config.yaml
num_hidden_layers: 12
hidden_size: 512
num_attention_heads: 4
num_key_value_heads: 4
head_dim: 128
intermediate_size: 1024
vocab_size: 13038
hidden_act: "geglu"
norm: "layernorm"
norm_place: "pre"
norm_eps: 1e-05
positions: "learned"
qk_norm: false
attn_scale: 0.0884
bias: "all"
tie_word_embeddings: true
parallel_block: false
init: "normal"
init_std_qkv: 0.0272
init_std_o: 0.00556
init_std_up: 0.0272
init_std_down: 0.00556
optimizer: "soap_variant"
learning_rate: 0.00461
beta1: 0.95
beta2: 0.98
weight_decay: 0.089
lr_head: 0.00794
max_grad_norm: 0.5
warmup_steps: 200
schedule: "wsd"
decay_fraction: 0.676
decay_shape: "linear"
final_lr_fraction: 0.0
batch_tokens: 262144
max_seq_len: 512
doc_mask: true
train_tokens: 993200000
max_steps: 3789
dataset: "wikipedia_en"
Each number is 128 + 32 x the weight over its row's rms, rounded and kept within 0 to 255. Layers, rows and columns count from 0. Numbers have three digits each. The size before them is the row's rms in percent of the matrix's.

# gate: layer 6 MLP gate, 1024x512, rms 0.135, rows 55-121, columns 128-191
# up: layer 6 MLP up, 1024x512, rms 0.143, rows 55-121, columns 128-191
# down: layer 6 MLP down (transposed), 1024x512, rms 0.132, rows 55-120, columns 128-191
gate55 092:080105168083117123168168177107137155075070148158145118137118138117113094150186117135200103122101123149101107141045125190122147127040161136170164111159119105167133148163087135146108125124142106
up55 095:120175108156113096143174090083068115120111139156125166134177146137139141156147158079142167131081092140108087097184063058111140139148135124145147120035085106105125113132143123075155150068161124
down55 100:138115115170087160144152078118142130169137135125176108095099091125130078129102144165156100178135144104144132167139163092108097138167106128125087176104130101127094096095126133131097117173064199
gate56 094:122137129114108091123129212158057138157118146154074160091109152165089116113141125116115099122124121097118091131119198160117117094111138183170097174093174113103115117131107148098155143138088101
up56 093:156131104154121098126165110147121103131155109114166141150124157163136165164142110126056189090122164083101096110207082091100134110161163135157112115165135190173136134157120138158102121124131091
down56 103:166151148163098126118135095167126156109151126148123114140155147105126129130118180082119144111103076140145135098149123131102153104108142139105148157119090171124161147113141127088144113083128098
gate57 097:108150152139162109192136172153116115145118120115109168102147162065148179100106053143138124140123126151129100171119092124110112072050134141177158203132080186148108155093136175171154156143114153
up57 090:163045115152079140100181122105140152106122114140153070102074142100162068141148156079113177150169124141116118072158164130107086150174109140112133088069136119138138113149180109153141134161066125
down57 102:145082117140165146131187086117108162141138131137096129118114158173151170099181079101161115095113124092163146112166082207099098109106121129113189108133190171151159131140146107183086120132142116
gate58 090:144113108172148106164206141064155046154080125166095057096131134139179107135163140102151094119149118145188144148211114156150142128130158168185073145150116179071121155184145155095165141101074138
up58 092:124153086168114090127084111187172101117127137161084081135135219133083144118121184102146128100149139158155170121139114104131129130154088128114137124129143142128085143200117123210108113112137140
down58 094:105162104129093088112154085112135116088138112111108189142126118123123114094103094101140047125105117126142109147097107123089189158141129125155131162112122184127054137175105133106109101111094190
gate59 093:183160148128175178186115129166079059128152103145159107158115074116171115139166119149124092185183112118108105102165134143146128123168154140113087146140093122164091091170089143093193120132088140
up59 098:102141180115106109096148107110098130180175083152141223170158094048141096154172125157135120137142136178110117088183113104145176134094131110130067087163162181158136095111138174117201121072098185
down59 096:135186154165123144070140128140131098116177101168123142118141099135151117110193144127158105156119130150138121141091133091122099141114184117115096151156075153158122127141135115097133103125096141
gate60 100:119143111124135152111115163105089123096154145137123129174121129140146094125164116127166074184104171166145116079140108138155073108192133221090164160142118123088126096162179102129149084196135086
up60 102:152121047139145141162129104116169107072069036113096105189114117105140091072179103118181074121126101169090178138131162121113132122149066110109144101135142136116129127167088038145204184128121109
down60 104:150134124134124088119125160141101127093132146151200096128152143128135097128159128176100103118169151137146171121100116105124142176144090118139165138143085112182196154116160071123100101150145117
gate61 098:160152133050109117149147081103153092108085211108154105119133106059049120107099146126063141183109178167188105117116118050118145134089176169155126182152113164068109173167138138157095092110169124
up61 099:112131124060153166124096065111135129118074136120135113164170084100086148084106155047084109153148142136147084146120105117122084132118147104124075138106095069058096120167213164175145041140176124
down61 094:087107121159177148157105147119159113115099171103149129172134070147132133115132143148110156052121091125053101168132146111088141120132136084105064102137176133127121074134148150116131080123137156
gate62 097:162142101059148158065158133121152095126134112105071085136155176190125160085168103153139107113039109101086120082117168131166127129178071181138095164020167123173111176064147132139124149118125130
up62 098:070039103142081150146096128145132137097100113158143154171148129158113099158146157117114188164121084173054136110123131172122164041190152095136116124164157086160186127127181158138137140069138101
down62 094:132104167139103079160218120171076112140133175153146135182164168080116129098134155141168165124149073115167123181139102173126116120133175165098169067105113139146159146143147145148187144124125127
gate63 090:157109114123155078102144097133154136203188138120189061118081124073110086132152133098127095105070148119110108127086145139146097104124044135108116189113120089150118068122165174102113119138113113
up63 095:135079145133079150158144067100139100139164126087136133171118149076157081159124122189173096146097105126141165142123143111105089155179119143119095125066206172142106134200103166116196118088175101
down63 092:130165154083097075103113171119104104064155124138102082123179146101161127130124134077119149159114109141141140138109130157118137161133117172056183144157165131144117148184152122065119076068166200
gate64 098:154134123137097091143135113135160118160114110150116129120142187154102113066132188130158129145096149148117115091142142101143155170180117145131148121100161170120087139144112101135101107157139178
up64 094:093104135154084118073093145141115146097071179131143170073097104082096193159149076110241144115167165060157067170088090112166129119118133191126142143134150145094144099145157183146157079128157157
down64 104:058084032099139075118094151185121110110155111129143116157151207132170085155166081130098049124133146168185077100158196172070148101103079102186115142135069069163130177168196148126133124139201105
gate65 097:161041091140079135155123132177069149092105049158134080133116138102119174125150095124115108155104179130113136136094164121059097115141135152093195152186136142140146176132119123181195155126168120
up65 096:115126099175120099137097176204125101157158123173153082108129173187104093101139102099138135112126072122131155108127175122066166126172140110118178120186053095116153111115165127200114117091157155
down65 105:103132167193118137163105076136181130112077088124114097143113085132104124165132074141152127120122071072112100113112121103102062156111146100114156083137183141132133159103149130148098180099158177
gate66 100:177110176094085096139096126142117089119093095135123123157066101140142133132080095196090132108048128173094188121160111135141105152129169065147095160132133104065127146110145146120164070189095118
up66 102:160083099097117145073106136116093150167126116210076138120119119170135106122145178105123112140080153180111138143067103156098119140132199146165127160195185111144123074127130192104132130137090117
down66 101:115140172167105111071108108109184181137123069142070098137115167096142117118134148112153099153163084147100120128138143133155163091119082115163081135121116158146185166143147095106154149111159106
gate67 101:096111156148196141185078125119105090095112159141096160148081134118135120136120120096103122159154153069156090103162095127118084118098115194139168125170148102143163114175126155081141145109123198
up67 103:076224159129130107115047137159127146130147145133102150128130171123126138096130068159134117141109138122110140108120152133128181094137165097137107100096088132171174102089116095111125111139167185
down67 111:138130129159103106124150087075133125162105070131174165144103133128112149133093125127110201121128142149110134106127104150102065197097156140077139136148121165137147160113106165139165126119145084
gate68 107:124066130124103122123116110116191089125194107173111096124120152116099144145152162119133120108161170170151127146148115175100138084120141145084083119082154028121152138112152174213145156126204064
up68 107:125132147120153161142171157114156116110157065118125109100113190064122145166056131119140095164095152134141120176117132086121157132217136111160138127124141141135097138166110129207107159051109054
down68 102:121099144077172068121109042104140108133104040128056146103048137128154138163159142132054091143140095213131061104105128090098086135171154135152074090128139103062122168057135110133132147129116123
gate69 109:105136125125174129133113151126156164120113127171115098138146177103145133103115210152131129143192126161145107137114103188154095062146095202135157122152160140122070082192189117163129140168121158
up69 106:146101142099085080131093121131105182132104040131137157129106122096194106136087088141126161170157111174112109170147141158161174080121091159149141191168101172115079118140150111131133163165118107
down69 104:048155074086082110128161137135145139110107059131118117051128154116105147129130094097135130087158125111093173104113136113146102119106141133129064144163152146105162120202094130117179111154127128
gate70 094:111146117109138089128125117135096203121136088146111165138198131180128189130106085187099136143133174134120142083120146095140104177099151098168122042134130153080126148046050083113110099115138118
up70 094:132146126105155114095142024144128078088156125143120161137118122090194065154118129132093171180145093159048081069151126109153116153088142139162143088130133109117131159133129117126115138187109103
down70 095:110176097099144119177125144123095137086172172193097082110112147126096108155095132131145105135121166179131125073092127148116128134169123135137095107138131145111164125160123096159171148131127053
gate71 098:139166140113117133097154167140131137118157135125168153189148239167113144105121099108104094135184071142084119178075126150167154111101130171078124097129154150104168114112172175113148106136156111
up71 100:146117111161132095099105137112100122163115096071166151116179080167072142122142151126117144138183098118128111157124151103088100113106112147177136180127162195127155142146124101083132105187148120
down71 104:144148090083144148122111126156104109128111108130146172125098199153052085113127160105103138172193128072104146140136108113177097133132155125187116140163085118188105148130117084126142135172113134
gate72 096:101172084100126142098175134245146119123129144096106100135156136125123087101117162136127113139166159107187123120134089108121152117127145148161144108154158101076112163138108141126127143168158144
up72 096:168134176078093162142166118140119096158128106160122105096112153141148073109114083131118142198146088109112166134119159147104153052115144125106089151172118143111125115136143121170134140107138199
down72 096:103109128065097074118153130116177114136119160171084143149154117100109130139076077161136155144122165134118158081146137103092169138126111153099129160086124084140117061131112133115096147138152082
gate73 104:121082182095074154114086062085077122196102121166147132147147155150196138085118087133101072126137103159153113033106111104143075150140120112141098167120149128129191150132210132111121117102156169
up73 107:202111100123124139133157141070150138139110127204100143124166164150124150117092125109174032120100080143188126055094119126147078123082131098165120131188131128114093183106147124129156142107158122
down73 107:078096157113137084144116176172112112151124174147145120095089177138138063097146154117106128063143155093125056143103143104077130169083095155098117155168192115133102127084145105116125181082098120
gate74 106:094096161131112138038189059175102196115149050134145189138147119188162124156139093130142106120134175091096108072157070131145160192111117125152144122155088129100135091132203115154141086128160150
up74 106:136115059190190082167134184160165112155100172102120143147067079177198173114100201105102114159149098122106138085204104115105166099119116130126173198156106115114137149123107093157143104099093192
down74 094:131120126062127090113107107097113078144123139137126174133127149062135108109181155115186148112129135085090084153120140178071122133084103118185163089166145091169122108082105117162138118158109092
gate75 097:129112110111136116155137107162116143086072120139094149083117168227132130124182117134134135121114145140122179131167178129104193116153210154181136092185154123160109144226154084148129109194148122
up75 093:120051112090108124143119063162171087152157085095159099165162149129126096141163138105084126127107127145168161125081056112148181130091100144145085126101133083132141102178107093092163122126127088
down75 097:093103100152122077116139137109119192127165140116152109156110062135173130108124156101142134120181148158110183171143110127155158166124053142133174114127093087106058158169115181120104125132176141
gate76 099:122170109121087162158142135102080153195118148154097129161127127139113134175115121065101105146126168179125135084150163151160168119140152164116141100178147152076063108112075132118140144144132102
up76 100:146113133067149131077173116118148165128131126158110174124121103164130116102140128153118137129138172149136090157066116127157107112109154105146091091109101124154121122160097138155125163111077144
down76 096:084077106102049141181095161144152120077060174143070223139171171141172153149143118140165145179152136119129165186173124145208198063123139128103114140077151142177175146096089145106143124156139110
gate77 096:126102148173121135191094135119120078069080112142186141115159126127241150120154104169153101102157108115135110192103151081103212075174105112177067127172116086147155145175139154131125127113169091
up77 091:114093145182106174181097067101125086109095134122147116128129131138134154159141134122109120135175126048152116117074139147138132157137129138133169117184152122166123173160152138119167133120163116
down77 087:093141077127132118123117199180128184086155158090132114097144103147183159086101099163104104138089117107096107115196108138173077065159120092138099108171104108069174084152149162063060105123150146
gate78 110:185144091153193131146155156126121143107113142075129138139174098140181140134141217171150168132044197168136095119111091116148120138123116136137106158151089131179106115128103055078132165125138151
up78 100:148148147093122135129116146150108126150135110093121108174170144173119139103149130170063153098088171138145097132148143117139105128123152099124143093164132119122067133130129097094200175105135098
down78 102:138153102111123130096198198121112141206072132122075110073117104092072135150098197150135115030118138134095108089079062126134089073088154148091128174102147152086094148130168110106127134095113166
gate79 099:127126148146135089132169150135101146166114116169097148174129162058100161155170105102164113092157101131137160134148151164158078112120101107183197095123193142108043165094128116121111087132144129
up79 092:110107140129116137122111112109063121119146068103158107136110093113149135129126160155116104065114136113121105097118098132167113156099132082104140153156099147146165114084089112097143067157106113
down79 093:066134101133149176127089117163056174108164130050144152174122122120105186120149171146123113113137100124132122149109067165125121123118119117128098146134194125134108101154057136120102134130192143
gate80 099:135103161119162098175118163107106154124152169079221103098138150052134104202161093104100149176112116170140102114126170144100117117169132103141096101134153144135209139162109130139106150086114161
up80 097:088103089127068117070120117156127100162151112136165065144138088086130109106097084133101117128068111150141120107110052158127125127080124159157076146126155103126115141128177091105180137141171058
down80 097:144185058188135184101053150131114141129060124109149181120147170166138162100096117155112147108119185108100074175064144129163135231117103125118109096171147109148063093226178132172114157085148114
gate81 111:170136103153116097137091193136099091133139117082181123183130140098165138147177115073158150075134152152187134153158122107087100131081090071124148113116111166102145155167189172135157165082160059
up81 102:122201100194095147101044120142128097144119108136164102122131137126132129140092131163143112149170103076165130134134066123079105122132081135208174201183076127123127193147154132121094140071104094
down81 110:099092102127145169126158100168130092104140079130137129153158099068144131084151089127110125067159133103116147109118160152199080135116145099180151119103110129110111094151149144121127215121161139
gate82 095:152047068137132114126140138183159162107124125149169155103103060127096145107049122113156135088080125135138115141123100138080152139095225080124154149151188120158142176143079096116107154090136155
up82 095:135136127131078144163128083098095061117132139114049066116144152173160089123092143119136107118116102099167085149148109125120084111127073155188169153113099138178158166126152117122129092140144116
down82 095:109135122111118115165151117148080126148152142065115118113080150142136117152111141134085152144088141109147108112195144117116098156087080158128144123118100084126157146121115040125127112124106186
gate83 085:154131152151139111086109151147085103163111124184151163156110119070156122190113133104179155153141148088089144054200169125075053112123169152119112169151141052101142123108085165139111138128117063
up83 093:076093104149152131145110122074128112069081199155129091128108218120124155176158131101168147142136146146139104116114112083188164139095098131096074130120093128131129154127064086152194056074120115
down83 096:126164089131128146136139155162141186070085152119125092111121181185133143079083126140143113155150146141112058107131108138131143121112123085085157117143137148151099160125160095124128113103148143
gate84 100:114117091125135079120118117085100098170149138139119127056131146133192145117175092147114141109072130160186111100121158093096106172138129189154139078099142127137127097138162121039110110146116081
up84 100:166222077096165099153086108079086038166115172183082074109119104143108142091107132089080160129094182137156118089095165145143133165104104108097140028124091105085156095135124112084178097181191137
down84 107:096184078113205112101110139102177156147148106093161090103095087147214138169189064097120164164138180133120110091112154102108124065084104151115100106124141167108118094134109143103139114157128174
gate85 104:133084116067146160133176148140161028112097128125176181139097204100155070077192128116115128162100120133133138150095175115146131144125129148127095142160151106140136109120102073146111088148096105
up85 106:135189129083129166133179122160163172129114149111133093165116106176107165132164132132110137139090146114144160138109183199094156087084119146116066213188179202110127098143120131091161185099120116
down85 105:118096166155123111142146111113129171158167074166128107150137080118203116130082109124121137101161126147151077154125095099136131162132121157134073158148133182116145135150139154142149090143173131
gate86 103:119087140136076116073163081127058143178116136158186126122090106129153134112181118109134104096153116140125111091180124110106163163117113140133101150034080173201185095123152108132157096127076167
up86 102:111092152149131147148124170136111140134185121104118156106111171161147099113181147136160107157180082109126129145228137089088142152137105085100088128158144075157164131165101080147141164092089124
down86 104:131130093094143081117122150135083145149097100109193093139144146129188153126139131141155155087093089157122085202106161101163136075067146151133100114085164159167095148159082162162123101096059214
gate87 104:118068112124144124115122148116134150190156144073173118135092154084154122116153097121096147134158104113143191155137165138165137073115160155127142138059108130114127118147126182090107190192083066
up87 116:132163177122127138147211067081157097139122169094122134110145136147116154105112166168117149095094130100146076113112151111073162159156102171096144067133112113119081131175156123120163094112142138
down87 098:098126114076121100093072086140163134144122133030123121137135123074099154136120120149136172117152118062122134078139118143121105131099098135164098160091202156131131147077143122106167161059176154
gate88 099:133094111143217075093132168133168103148152114112158181122123147086156139055120125110120114120124118137114138149142157130127135086146117176060116118106118109128126165158149103116119174155124126
up88 095:091160157113118080121065089151137105109176142135128170080147117074112141082183106091202141099070109155148094118164081141119126157192139088076159127072125173076117185105109110093093196132112215
down88 098:088164129128144131101110163084129157164043151114123081088144125169140188155075158146091119109127087081125091114127118052141070124090155144088150112148179133068121130138074122116126110168188119
gate89 128:126163144095118130089085161106168190211130137159162119125136119102117187163105148162168143149104158110117060213157127153131102125113136087108142162134084167113115133161085120124081129157135168
up89 096:147105060169127138134169143168083151035111122088093079128141093120114100121145121145130062082146162130115125138159089062115113164066124165109133096143177029129121106137073110114132128192173178
down89 106:095181136097133131103118079113082174144159152127138189204154115193090079102082200196110150139125093130131159147094155190149178092130114068125111114096147157142128088180158172140129134088104101
gate90 102:142138151123132090083222159138140134135133206136123119115105208158121151145108144097134110129116133136059158113135066137190171137119172151152096113149134122095167122097043105165097104119160131
up90 104:143181083127116109119091164162111106109069124174137155116149123086098139074089147144120168136171153151114104143177108129142131157140124170118088096128158158175126134101161060143073193109150135
down90 096:122062198121123169156099118111101093123145118171124148137163115127122114151166135119105029147154099097161117170098164139103122141137170183043151201190131111081101122103101169160122066183124077
gate91 093:174130157110169176140127059156137105162111146088103175089145112170121106106117123143080125212100176092130186177113128152122123129140139133074111076068177132110109178091073085037158173086140107
up91 093:127142109109182129108141180212153108168137114115199140161093115178129135131135141064104157134134169104126106151130112123103134172121194135113132131150147145097077156078108080121177099155109147
down91 098:146130213145193117132146196153100116115168169119103066102059127186143162156180113093188118099115162081102110084125139126131135094113124203123087175131164124133153133126121160193144130110097078
gate92 109:145089145051129135108123129151090193093095110088125172140109130151121139113120105177102108116084114203134192147109123153088177140152144153113121105133135091088112070088120104133107162083075080
up92 105:060112153133188118116131140128131093100078180178155141158077117138124146148074094112053161151157118185000191076153149082119069149147087130107136137108115084117150096131124121124075104155119131
down92 096:169163095101113093156176134048141120181131152124182127144074141102114133138186161177099079063141137147143099171131109095158095156159142146076132134150097106107094085086067121108105127153098150
gate93 094:143162129129127150138139159182157096162128122174166155097118139124102142087120123123103123148087143151088137118125170106176121094104135172124145162149141111079138172116104118107180144154110108
up93 101:114145085153121173124173097191115130137082146178138120097101101125079123189112150139153147126106135135120155152131204156160140154110148160151121150100129101152100151102168118128102136086148107
down93 095:171120182059115107121108128141142158145141082165150207162102172141143102119153178069126119171145102139095112130124155118103097131107133095108104078100108089114124135135125109167170143167056155
gate94 094:083063121156090124163155122156101170152126138137199134135157224114173085142133128135088116084146150139185137164117124131078117147101155061036114162145139139098129101113104102129094122144143066
up94 093:166117118093105187166120149146119165101109110102136153161123141102178072073158071138147143135189075101110120174111102148134060132171161140120116145081085127168085158141113168107099130077154216
down94 100:155142133120152138090202116084137114158146122112165101157128124133148134138170105170139101134136102112130131181090134150107127080151109125155172076183139120142123110090161164136101199150134090
gate95 098:148091106088125122157121110111119119112206133106066100127130190114149107122139126129167164108070129156163134099106075162089116148088148141113145123131108161067142174071094135145098182128117109
up95 098:082156113181114129138096114161117106156176209144109125068057088096129125160157156088095072143124153125127138119108140124101165216153174155131137063137105208091102132066137077152093160111159171
down95 100:083112113123135095158142127081129163134049137105153140151115091137131142143091076131111075067094161215117139121107124127135075167161152116113188078143151123155121166171108136065086187133164122
gate96 096:137153135069100143134081140061089147126128109167093107149128091137206134056142150040117117124087107088119123119142140125141139135137156120108125099179138165149102152185106135110155099176134124
up96 096:171151117121130152117105168081130157076151119117100143105135109127122115132152127128114161118157124161102149146070171100160162150161101154180122163112153158114155160101093222131092147107135085
down96 105:135112139179071115143109164071104097154118080109169103122166154116135114119174125174146185146140160150093124121137107084087119149123097123120092164117118123137083173134179074145083153145154174
gate97 091:128135119112114112114111058107156116164161138142096148147108104071096124120126100098139087152133150141147168147129138149143110157148129171117104136160084120092138133153122144145154114091166153
up97 090:092117082103089139115128103097163092100151126161085143098128108106132170137105111149152132161133117147193083162127180085081145128178171112154150132181169133119131088140147107131127150156165161
down97 103:156084171110115095141107134154158142145176168147137090155112101140137131191111093177141166159093161146131183109105136114095114088139129097133130104134109137096112129128143132099106149143092137
gate98 098:124166123170135151180117156096106094117153100153152159160122114164155155158137132121214169142153130139151174105104172091164176048112141077135142107113178114131190131107101118107162120084139140
up98 096:126137102050154154101148071161118124080031059142139063106100153137148102083122076122103146152139115072162092140134150118080066108095078186145117160100091174088141103144120169183173081101127086
down98 101:124081111189069137063117113108153104044130139175132140105077146117066098126091134106042176122094109100180097174166137183114133157170114125097098096130094086118075187180145101124092159133170139
gate99 116:148218167090144159070110092136127074101123102072152084142129072183125193172181125116175130121094141134108105157090093096113097156095139143129075131161144111143068109133090203101093085155159139
up99 113:144114134129122135117095136148139120177164096104054091117202122114140087114093159111151076125103151166168139105128157159080107151111160163071068097168138128163144159141142081165140120132126155
down99 103:100155134108129149143131115146090092100099071128145156103135063152168139097138161098125094036137109108107122088098097061097123144076133142113176108084119139127092068162133138085181129141180110
gate100 098:117137135132086124134158149144151109142125122197143078152131140155147190158101115093153144084131117176181129090115170137184114128184089086067138136128127112133135107069104100082139094140079110
up100 100:060136109118120112109083099094152119067134128149164156123100100185152199153109143114110177079075172138116106133110111149126206105156131125057134093104140147138068153112163101116106144157139151
down100 104:099145093163087107161127114149089070128200126134109144066094169073150132103156135173169137116201102146102158083137131095102066190165163125158176165120135179098096145071130085123208156156092145
gate101 098:116100144113162097154149152094124153157130116089117175156174156105129126110157152139153122108095128206101148076154112144148092069164179105088164119078135124091140170117186143123074161092091147
up101 100:134093135115210171078086169109107084109098127095126135154169083111153170151148139126072165150097087160064117141138172091124175111090116131145169184101130137131143102112122129110129120157156147
down101 104:127126143160155062195109156126017141140123076102130090099135096084186116167106099134151146164138157108136168139154091080108124108105075092141111147152104133116140135193135141153155081149135145
gate102 108:095119157122143133097184128125134146142152105153179143149128170153154191109030129131090085132050112101148127139103160120079104064148129151108124140121148090124168126105136157087096207126155060
up102 116:098164095114149098147113161155134093101128077136094157160136175149043143173138087140161095163129117134079134100094140180126084158071093127134118100149124117132121139074121119127125220123080138
down102 097:090139074189144123105160107090124151086126176137127143135124082079133155086131103133136115144135122182126113096162072080110148131170186190066111167134140131105083064146136135143105093132147100
gate103 105:137115130085104128143092119179146135134134153140107120143082106128172056107175110117127121144143134134122081151130120109113190173177110134133207062124153085115104104098128081119117112064115130
up103 099:094080036110094110193103134183163153109126139149081101186091107117120166134116146077124085070163120091157126097176071124148060090084132197113113157180186181151104076176079112142093115126154088
down103 107:124110131106105135120070169058173107136127126138142101134190118103155199095125125178158085085126135164129119141156170147141191112172134187184117124092137184072140105122138062134114110158152083
gate104 130:140120136088170100124135118113136166095100190045116045123140087148145159078099137120134176121146076200119196113152073130138061090124140146079178139138092133112140083131119093187100147071111134
up104 120:105104102093101110156129133125140131152099121094240124106170136115136081197110148117133171122170104175135108137121164176220060150129144192137087159117095167187114144153144099122069138161123127
down104 093:111104150085079118173100165126170073090157145178072191063120245157103137149145164122168134113083212138182139108133195079124151126131169100109153138147175156196166141129174148092102160164104109
gate105 095:141111117177145110051135129114117121161131105144106130176098170146085169144138084185171156115128148206129112123083094115172137192093082090129114143136128160131120173093139061094151186158092102
up105 093:113115188105124137125130114145141086129109108089143149112099172118135129102097096158108121135131141107103103112115119105202104118130129123099173073104187155128141146141133084071113065122119116
down105 097:133176162161102108144146135118077136160096178069148158142115095144148100107167122148135138122141137100120179133127159183116096146080054097111128173108154087136092100124169139122150112103150142
gate106 092:173043122140161095110133136085135148116156146129106114101060076116151068094101142126169112125175143177107104178122133142122133095072099146145115100110184139117118160092103092147123119145083083
up106 090:142107090188163134175136082114095101104157148143111101096214189091130132116151136168169135133118190124072146102142126097115151177177108079103119137121065117180066158206141087102107145117136136
down106 098:113101100154179154112162084072130135159181110120145096170144127134126153150144151099071086149119121127099083120187172107116109110124115140137116130120176144139159118144142190180090063195142128
gate107 099:095122131100106128111086128145164109111167122113109059233129081148143097160117148153111124126118166090131191093125124144155160118122152136164188143161147115104151116140173150166112184097106127
up107 097:096107147159086142110132130081159175119124156135141137122127155140153128157132160165123159111128101158174112141093170157174101147149062123132098143124140158186124139167075140140147142126192178
down107 096:131157116078160136127137155100088142194163130071130071108136123135127143063179115114201154162070074115157164146181159126136176057160123089116124169159154139156118154092124131078029135118113205
gate108 112:090024098156114114132093087111157117186068150160132062148128149196122185169100170137104117156115058142141114074098157139056125107144129113113135159129132106161122090151128134124194115128155154
up108 120:105131147115147167178128142176120115078149100085072151122110161110178124108141161109120118139175109115101157187176142142184080120059157125120140107132116071097170122163124067105076121071100160
down108 105:139213075134152174125159109131181147138146114088115103116114139131101155066150118167130103098108143078138121204100150154118133137123092112106174141118145121069118113163132135124127064136124084
gate109 089:035083105082104146125076150115157103160095081123231172135151129141134140125135167159134114189122177123132166102149124099123085095177151142143156163135118098145103151125112109105175142093081125
up109 086:134087124094146090083118111091121139112119134097176152063114079115128089100108162134134132153081126084176115066163087084227184071109141158137097130091101172096119148128120124138142077096107149
down109 099:133113167117134124128168161131137093052111107071117143103099133102117109138119119132138116121181153139127073135124132179204098134134122148129139136069152106157080112111128135155115085115104180
gate110 100:111152090084099133115123159103187154127140145121152171177110065128156114108142142150172186111069135100126167126140120087155137167098066122169167109072190095072145067121095145075119152089160114
up110 107:089122127135123029058078104150117109129118130074182098155135109109090136122084159132133139104160078169110147179100158132149132169104071112136157170180105081164114061159124082138121114158128095
down110 102:055099163185107169203095134160075150121089135087163166112153123081127156130151137112165107160141093152118132128075147135146157116112115112146113070111156112162128114213104114130130142096105048
gate111 093:165111147060128143123077109166099170137110128105100116201156159214160142094136132128100062111148176112162130033075125116175062093093154165100119121172094103174127084140146106171189135164142079
up111 096:055089117130142107128147144143154105084220156122122135169143110082136152110112145102203081115139100129133139087161116109164138109093139128068130154046205106060104179109168155131180127133173096
down111 089:130087124113092155131091104086143100127119146153134139110100139139087147093137148082125085141128120132100137087067110153166137072120122149093079122170075126131161133102106144155096095114113117
gate112 094:102100156102125099104158151155172121179131172069144095140158175029132053103179131153135142118103142118139131167144127087105139115092122107127165144153165102166082127180097108125169122137136169
up112 095:069160135144131071106093128118113123170168182160105131102165132094099082113131133156089119162188178087078142160058168142146162078135108095045155112121078163152108076083139136166085078114171131
down112 097:164107099203131140133079096173064069064130113117143179099144111134108112157078151176109173105137090146121129159128077087095157152141093134149116205079143043109091108181092111160150145078133143
gate113 091:147141189138146123139141110121086135158135137121090075133164145099169131145140184135106094118084128162142183150125071103094129146141042136189143101144106130104150193132045124126187141150145125
up113 095:112109121171183152111137189085106126100219163154120177057108108085156171156089115051171131110148134146121085128144129185080128151095127104139099146128079093092189159122149189125124141099164049
down113 100:158122129090178141166143114117106101113086158109137134100143104134133129120082092105061136028125123095173120116091112161106087128080109166106139130134103097106067201149108098192128135136132057
gate114 100:161149116117167127105098098151169104170128103136133114121115147123108157124174161132151109122132098205139099137055171045121150125111084110069142139159129052123131146207100182146126137130121087
up114 097:124137128106129158125127117068133092118101089093164121148109127139143197144053172075147135094054108132149124120112138185114132131073134062135120138136105204162085105096127133129093127057131133
down114 099:137099178108083156124136164151101158168184133149149110131113099153130081104151153163088090131085182164123150168109109169109135125093144116084083185140169142123130111063142173135105149141165173
gate115 106:116123151066065061153168119095113120112140126115086134094096156126151135120155146160138102131110148114098114137121112159124051164185114172198134114117166180176106127120093078122076157119122157
up115 101:115043084107164171145102187115167109209108124126128148121075093151073163145127152158150080139148113146114073136141132071152124117147049133109063105160101129148103087065188199113144140137056109
down115 110:135107176145138111083169112131104094136142175103090173137199093137109160108172128107132044151134105144144122128175140143128156112129110172159130120129133129130181129125143187111103118118118107
gate116 099:101128188141190161124075141111118101095113118145248108109096131081131143114090124138109071105140113099130171122096130173089163164123155147077151104163153104089193180109113149094133119118050179
up116 097:098116099131152152148145107142131113102153181124114095161111059099070147106143168126116138095091126138118151076131137135176079148074136055159104155115115152147089141115095137162109078097107113
down116 098:136102179040083109168128135144118201113092148156178188150111105165097087177119050080167125127156103168120146089097096094184161126106128094155135127155105165082139118130079154131133111142177091
gate117 093:140093118142145077172115064170160135136132085167126097119099073078155163109121102119140125115135113129089100088120181226125122131096160130092153082137114173090168086088094087099104100098132147
up117 095:159086085140088173115106123103136164114146066067063118136171193098094122129073143110136092115158121154210146138129071138148160146150161152141097099159118156133160090090091171123158136096119122
down117 096:099178135118112095175163180205081075133105140154121122138104100143134100092148173120202124132126152154161106117164130159108202143146111149064128117147171095138140065107095128091106125124064082
gate118 101:019121190092088107099098148072145113159138145146129142154106129184103116136134132120107121168166112121099187160108116071172158118209134100093162141155061114165115182084100108186121101113099107
up118 096:227137175131127186156119105116098142140123121174153183135139129140114149171116131140132144126131075090176103204122110109130119106125170157140098131111146126097131134119091096090165154116128141
down118 105:124194146154114047055135136091072126136119136140193128216128138095100133133154150072088123161141109156108182115155109092086118109163150157079141114098130191131118088096144195118138127132113118
gate119 094:162151127128105119104116185142155151175178074130161139104144142130142094126146127120223088151158117168099158135121145140139151098136129132089120121098127172152124157171138099114104118156124174
up119 094:089111170147163175106086112141113126075059147091116105181178090140117123166070080155107137122117090107195120138156141136167138154130129158103098119167157041129086144123195114126152120151129159
down119 097:121109117184108146135167110060166139094099143155148123142168158119099116118095070214103106131122119143173126148124164080132098138183146143163129105133148149133088137171131102144151145132124058
gate120 100:132145106188108132086068138131145153103137088124129135144105105159114110123158148145155109084075101101125109091119147105149136086136118107195102055105150162119157091160054111113140085105083177
up120 104:140131108041059148082154122150129120112160118168084107115089143122136148183101110117103164114137167108100117112092145160117103185095150132094114106147125162143069113132154122129139141177100151
down120 095:105098105164166156092109089147100160095103153170173104180127110090102163126127139055111101148128089097114070075164094105184108061139117155115166134088193108131064086077131082059130169132142123
gate121 099:195106064110138141150115135080122164168136157102148072163137091161164143159107134146126135071095143136179103161183177146156127099113114132074098063120169097100123142175169128197143086155137133
up121 097:082141116069052150117148133166090138095073088178121115128148127033135121147129087172190149139142093178120128124154118082156114151095111066154047152154101163152160144151157123111119069134104153